{"num_hidden_layers": 14, "hidden_size": 96, "num_attention_heads": 2, "num_key_value_heads": 2, "head_dim": 64, "intermediate_size": 256, "vocab_size": 1024, "hidden_act": "swiglu", "norm": "layernorm", "norm_place": "pre", "norm_eps": 1e-06, "positions": "rope", "rope_theta": 10000.0, "rope_fraction": 1.0, "qk_norm": false, "attn_scale": 0.125, "bias": "none", "tie_word_embeddings": false, "parallel_block": false, "init": "normal", "init_std_qkv": 0.0812, "init_std_o": 0.0703, "init_std_up": 0.0812, "init_std_down": 0.0, "optimizer": "muon", "learning_rate": 0.00448, "beta1": 0.93, "weight_decay": 0.048, "lr_head": 0.00468, "max_grad_norm": 2.0, "warmup_steps": 200, "schedule": "wsd", "decay_fraction": 0.574, "decay_shape": "linear", "final_lr_fraction": 0.0, "batch_tokens": 8192, "max_seq_len": 256, "doc_mask": false, "train_tokens": 97520000, "max_steps": 11905, "dataset": "wikipedia_en"}
Each number is 200 + 30 x the weight over its row's rms, rounded and kept within 0 to 999. Layers, rows and columns count from 0. The size before them is the row's rms in percent of the matrix's.

# layer 2 MLP down, 96x256, rms 0.0568, rows 49-95, columns 128-191
093,213,223,177,234,178,194,216,165,212,203,188,177,218,163,217,179,215,203,207,220,162,175,207,175,202,219,194,239,166,227,239,196,208,176,206,271,299,194,197,188,224,281,156,201,237,138,249,208,266,209,215,184,165,241,243,188,200,232,209,183,193,191,211,201
086,185,204,200,240,173,220,292,228,191,229,207,156,224,209,208,200,207,207,182,220,191,177,187,239,229,212,197,223,176,204,162,213,208,207,177,247,208,184,213,183,208,196,169,198,185,223,193,217,194,207,204,207,210,190,238,215,204,221,194,271,184,197,184,188
113,173,192,181,206,241,233,233,220,157,170,189,205,211,201,219,215,202,174,233,204,232,161,158,227,206,212,233,170,155,228,188,203,187,222,238,207,252,204,195,224,199,164,198,149,255,252,196,143,235,168,194,271,218,252,241,228,191,148,194,180,228,180,190,226
106,271,214,204,189,252,227,248,239,214,259,148,216,184,179,223,228,182,205,208,194,239,202,166,185,188,205,222,212,186,172,204,158,179,220,259,234,140,206,214,236,242,279,194,224,235,228,203,195,212,205,188,163,212,173,244,200,229,196,206,206,176,194,200,215
102,193,200,220,202,234,186,203,114,204,190,190,226,197,190,172,177,196,207,180,179,208,198,203,207,209,208,199,209,176,199,199,202,243,217,177,172,115,192,200,233,238,199,205,186,166,216,186,198,244,187,175,163,231,195,246,215,164,192,196,183,234,210,167,212
090,215,181,211,197,187,218,182,198,155,213,219,172,224,133,204,207,181,208,218,170,247,196,277,244,176,189,197,134,214,211,174,181,205,187,171,172,205,181,244,226,183,200,229,250,201,153,264,203,160,224,212,221,165,193,270,182,263,216,209,137,198,151,200,215
104,186,138,221,176,178,194,198,131,180,122,172,196,200,212,203,203,158,190,174,234,169,229,196,170,183,191,192,151,187,182,181,202,146,182,171,223,207,197,202,226,251,285,191,178,228,237,232,224,188,185,192,205,231,207,186,204,165,211,205,206,183,139,228,201
108,168,224,197,171,211,211,187,239,207,266,180,199,213,181,215,171,198,171,192,172,182,181,189,161,219,236,182,233,174,193,157,202,207,174,219,244,153,239,233,155,175,142,164,171,190,258,142,213,152,210,187,244,189,224,221,213,182,154,178,238,259,221,207,208
095,165,195,207,191,196,218,232,208,195,195,187,176,201,205,242,208,214,154,204,202,241,201,178,203,226,209,181,179,187,218,252,213,240,182,144,144,211,239,174,222,237,160,218,192,158,228,207,170,141,229,207,222,167,206,149,183,179,138,212,154,230,230,124,201
096,175,225,206,213,177,183,160,143,186,169,203,185,205,193,175,218,183,204,193,275,225,173,238,117,196,191,191,192,161,203,165,211,170,211,203,171,186,215,167,211,179,298,176,190,203,134,189,194,184,200,177,197,137,160,165,190,190,205,207,246,186,256,217,230
090,182,245,210,194,195,204,161,224,253,244,324,218,201,164,197,208,218,193,216,232,252,158,229,197,223,166,193,227,238,213,205,217,191,237,226,175,137,169,200,193,166,163,199,237,198,233,219,133,187,204,181,174,169,197,216,199,219,208,170,181,149,225,246,230
090,227,218,194,222,202,191,164,142,167,177,172,194,206,113,218,188,175,174,196,173,194,190,170,229,193,174,202,211,192,198,207,246,234,196,205,223,174,206,189,192,203,205,194,249,172,223,201,169,223,196,227,205,152,171,193,206,197,217,209,102,241,221,159,192
111,200,213,212,199,198,186,228,228,214,265,116,218,177,158,196,169,197,185,204,176,270,229,176,185,223,228,208,168,208,217,283,212,199,205,161,201,176,235,183,195,205,260,183,164,273,214,202,192,169,214,214,197,222,235,289,221,157,179,194,158,243,182,195,181
094,240,209,228,224,196,230,164,200,209,158,182,234,206,176,187,255,182,189,189,207,196,242,219,183,219,203,169,198,181,238,213,216,182,209,268,210,252,160,211,212,153,144,195,231,213,162,157,210,160,175,212,184,178,238,165,220,212,288,219,242,222,178,189,184
108,158,156,189,201,232,185,193,259,170,303,205,199,192,173,217,177,185,206,203,213,200,194,223,263,215,211,205,205,124,200,184,217,169,228,226,194,197,231,202,208,227,160,218,279,232,159,224,217,204,215,191,151,205,209,227,170,232,232,207,195,178,196,138,198
094,174,155,185,190,187,202,210,182,273,169,254,199,208,211,195,224,183,204,194,143,200,191,285,128,173,203,183,253,207,201,207,143,190,199,235,283,211,183,199,213,207,193,198,185,190,185,225,258,159,209,241,174,235,118,113,197,186,156,194,206,127,168,225,223
100,193,233,183,239,194,201,212,183,207,180,190,218,220,200,171,261,220,237,176,201,198,202,145,271,185,206,183,192,269,179,213,219,168,180,178,163,219,200,223,206,224,176,181,211,171,219,221,208,174,184,190,183,196,183,170,192,175,221,186,234,200,205,197,211
104,195,174,203,220,197,203,203,193,174,249,200,220,168,244,170,202,199,198,198,225,165,189,124,171,222,199,211,196,171,228,197,194,172,207,221,243,191,196,180,249,210,169,168,230,191,222,226,211,155,172,190,142,197,272,177,175,186,178,234,164,187,203,229,180
108,188,235,249,125,228,201,239,201,216,197,166,193,188,204,246,222,199,182,186,168,153,191,163,224,155,192,170,255,183,197,227,223,199,178,280,166,136,196,178,280,240,200,241,158,263,253,242,259,177,194,202,197,228,175,218,187,209,190,201,228,199,187,219,230
106,236,193,185,194,184,177,221,242,273,266,242,218,208,221,253,205,226,200,206,190,184,236,195,171,195,202,186,164,120,193,196,185,194,205,207,171,233,270,168,229,146,236,182,189,199,237,214,294,165,207,204,200,192,136,148,193,249,188,201,246,208,212,225,201
108,160,155,224,222,220,240,213,243,233,272,214,203,187,137,190,182,220,217,193,244,152,211,229,209,179,159,226,217,148,204,236,204,164,178,158,272,258,212,196,211,190,215,183,217,137,170,203,179,177,194,208,193,238,289,191,196,238,176,195,207,188,212,226,198
111,254,188,195,185,215,183,170,171,150,174,111,205,215,163,185,194,263,214,196,140,233,165,227,228,217,142,200,178,165,179,180,252,217,204,149,185,186,226,192,175,238,172,177,171,226,185,172,203,208,225,189,208,199,193,227,192,200,188,211,218,165,199,178,234
107,264,183,199,208,165,155,243,203,130,233,207,164,195,246,202,159,183,243,200,249,199,215,246,167,199,214,169,221,187,192,210,143,166,174,215,231,166,242,186,183,194,257,232,229,191,159,223,209,145,189,209,175,174,167,196,173,245,135,225,170,220,187,228,209
102,163,213,205,192,195,205,181,212,213,143,230,209,197,188,203,224,230,189,223,214,204,198,202,209,233,189,197,207,214,196,233,206,179,185,158,147,186,184,211,179,197,203,210,212,154,191,244,196,145,192,196,221,180,258,193,200,208,181,197,208,190,204,223,194
109,234,189,192,201,240,162,182,206,208,239,238,215,195,147,205,211,222,176,207,200,151,163,187,229,218,205,250,224,147,205,150,155,202,174,167,237,209,140,178,187,194,154,186,211,186,266,191,179,235,212,171,263,263,163,160,168,165,143,208,171,148,211,252,228
100,209,186,201,225,179,226,196,187,176,159,144,165,184,231,216,178,182,189,200,190,201,245,243,201,183,193,182,252,192,193,214,183,140,218,121,212,253,232,216,209,226,222,218,182,177,210,170,208,211,177,208,186,201,160,153,213,195,186,183,183,205,226,213,231
103,265,238,201,184,180,210,210,222,205,159,199,205,201,214,202,202,178,173,200,254,198,227,150,220,169,190,208,247,237,192,178,161,138,184,227,187,187,137,206,171,186,170,214,213,261,214,156,235,286,187,204,206,216,153,243,209,236,162,203,215,242,192,154,224
099,185,154,245,218,195,221,198,210,245,128,164,217,199,242,150,184,195,204,211,222,157,211,220,150,185,188,158,228,244,196,213,261,211,228,214,198,218,224,211,230,177,225,210,130,182,218,220,182,175,206,208,206,206,264,236,200,178,185,202,212,183,239,135,208
099,139,207,191,192,190,198,182,143,188,169,229,195,193,264,182,165,174,190,208,202,173,209,222,227,172,182,210,191,143,198,222,213,153,232,230,203,218,190,214,228,148,181,209,169,205,186,188,241,225,170,195,217,211,214,199,219,186,136,198,207,224,155,166,187
099,165,221,212,185,170,179,224,234,255,181,187,207,201,207,164,170,221,172,192,268,237,191,243,209,188,237,163,230,210,223,179,176,222,224,163,248,197,201,189,191,164,149,202,230,194,211,143,193,182,239,193,207,219,204,185,198,253,215,178,187,206,185,168,237
086,145,252,199,175,175,175,218,207,162,150,210,178,195,199,157,158,192,172,178,244,202,182,187,202,220,184,179,160,127,194,213,193,193,193,186,220,193,184,166,213,187,215,197,202,232,223,208,195,230,217,218,226,150,197,217,181,243,174,196,208,250,181,195,175
096,199,181,210,172,189,209,218,230,209,227,235,192,197,168,198,207,189,211,212,199,200,181,224,223,183,208,209,191,275,196,196,180,239,212,227,165,155,198,196,231,224,274,234,192,161,206,201,175,182,203,226,228,187,284,151,191,269,276,203,231,184,178,198,211
102,191,165,205,202,216,151,180,239,236,365,176,191,217,191,227,168,221,182,191,137,211,191,181,204,167,183,187,189,208,189,186,176,191,183,158,185,226,220,209,143,204,237,195,183,193,177,267,197,246,209,184,200,175,203,202,232,217,164,190,132,205,181,255,270
089,261,162,195,223,185,210,235,211,180,199,158,209,185,199,229,262,203,206,213,140,223,198,149,146,217,207,206,117,207,187,209,247,200,203,162,167,131,150,182,194,183,183,209,209,229,201,157,241,230,216,180,219,232,214,260,241,203,155,213,267,155,175,176,216
085,193,231,218,165,182,199,273,233,177,248,185,230,191,133,196,241,196,172,198,147,225,228,246,132,190,197,208,115,229,210,214,149,221,155,221,170,217,181,210,202,184,281,174,204,186,234,198,145,210,193,196,221,176,173,205,201,161,212,183,198,155,193,173,212
101,160,201,175,153,210,174,153,180,209,174,233,245,177,247,201,233,168,198,225,222,239,187,157,176,203,223,199,184,152,220,199,167,175,217,211,204,235,196,191,193,197,224,246,212,186,173,218,134,184,202,188,192,183,246,155,206,172,150,204,187,219,176,189,228
096,245,202,218,167,179,183,231,190,166,152,205,196,193,199,217,197,170,218,193,201,216,181,211,203,199,179,206,183,255,207,235,173,149,222,256,184,145,168,203,196,153,171,181,231,192,144,213,209,250,207,217,191,185,189,209,193,240,227,212,118,222,154,176,218
096,230,191,186,187,194,216,169,203,174,192,222,202,209,240,201,184,190,177,183,195,165,224,198,236,173,225,177,236,253,168,133,203,260,243,204,232,228,285,229,276,176,191,235,175,139,271,191,248,261,192,216,247,206,220,235,212,300,149,194,217,159,196,238,229
107,176,204,171,242,150,155,200,174,246,225,191,192,199,250,224,169,244,205,195,196,198,245,231,128,184,186,208,131,182,198,221,195,192,199,199,204,240,219,185,248,156,255,191,205,152,169,199,201,225,214,190,163,228,205,135,216,194,182,196,192,208,194,217,180
096,236,153,230,243,166,207,128,194,218,222,231,197,207,223,200,150,196,204,199,230,152,163,156,278,221,206,197,279,211,203,162,188,173,188,156,170,204,253,213,249,207,180,198,188,231,168,185,161,256,191,190,204,257,159,193,188,208,271,202,211,188,262,211,202
101,211,204,208,212,280,214,222,210,131,191,147,234,194,229,153,146,211,191,184,173,230,195,256,203,181,239,189,192,179,216,184,210,185,204,189,210,228,119,163,190,173,242,194,195,208,143,170,195,219,192,195,217,103,174,147,206,184,193,220,179,231,153,200,152
096,219,154,192,189,193,171,213,153,194,161,237,193,205,203,188,178,195,212,191,204,230,231,276,196,187,203,191,210,181,213,180,215,187,186,198,196,190,172,214,181,204,172,208,245,214,224,174,238,151,201,213,207,198,173,213,197,205,239,184,200,164,215,123,221
108,184,211,193,184,196,166,152,239,220,298,219,170,196,135,229,186,182,215,172,219,189,192,187,177,218,178,184,253,162,201,227,192,195,214,182,209,233,178,173,221,268,180,205,262,254,136,203,242,187,211,194,129,213,256,234,165,224,198,227,231,187,205,230,185
096,164,203,182,237,180,228,216,227,258,171,171,220,191,294,231,195,226,218,191,141,196,256,136,188,217,209,202,157,182,219,220,231,174,181,234,205,127,235,178,140,202,176,141,188,182,244,203,218,190,208,218,160,177,227,216,202,213,249,204,120,208,212,175,152
097,170,207,172,208,185,179,175,188,159,231,238,208,197,187,194,220,185,218,219,197,181,197,205,162,183,235,210,207,203,187,242,204,163,177,199,199,169,206,175,169,225,219,183,197,230,192,178,160,247,250,218,164,187,247,173,198,196,137,210,244,146,209,230,179
111,215,217,212,220,208,214,232,233,209,113,216,213,207,171,203,255,220,194,165,237,209,194,111,192,163,223,226,232,180,211,204,246,234,184,210,210,151,223,171,160,165,198,224,180,149,201,229,192,225,216,235,210,171,193,246,221,182,228,203,224,160,196,243,152
090,125,169,206,211,235,192,172,168,169,194,133,217,218,171,216,187,197,185,212,173,191,213,156,215,169,205,176,225,289,173,164,252,234,211,209,204,200,138,178,207,256,144,200,247,181,152,211,169,240,240,173,189,243,197,270,160,201,214,213,169,227,217,182,205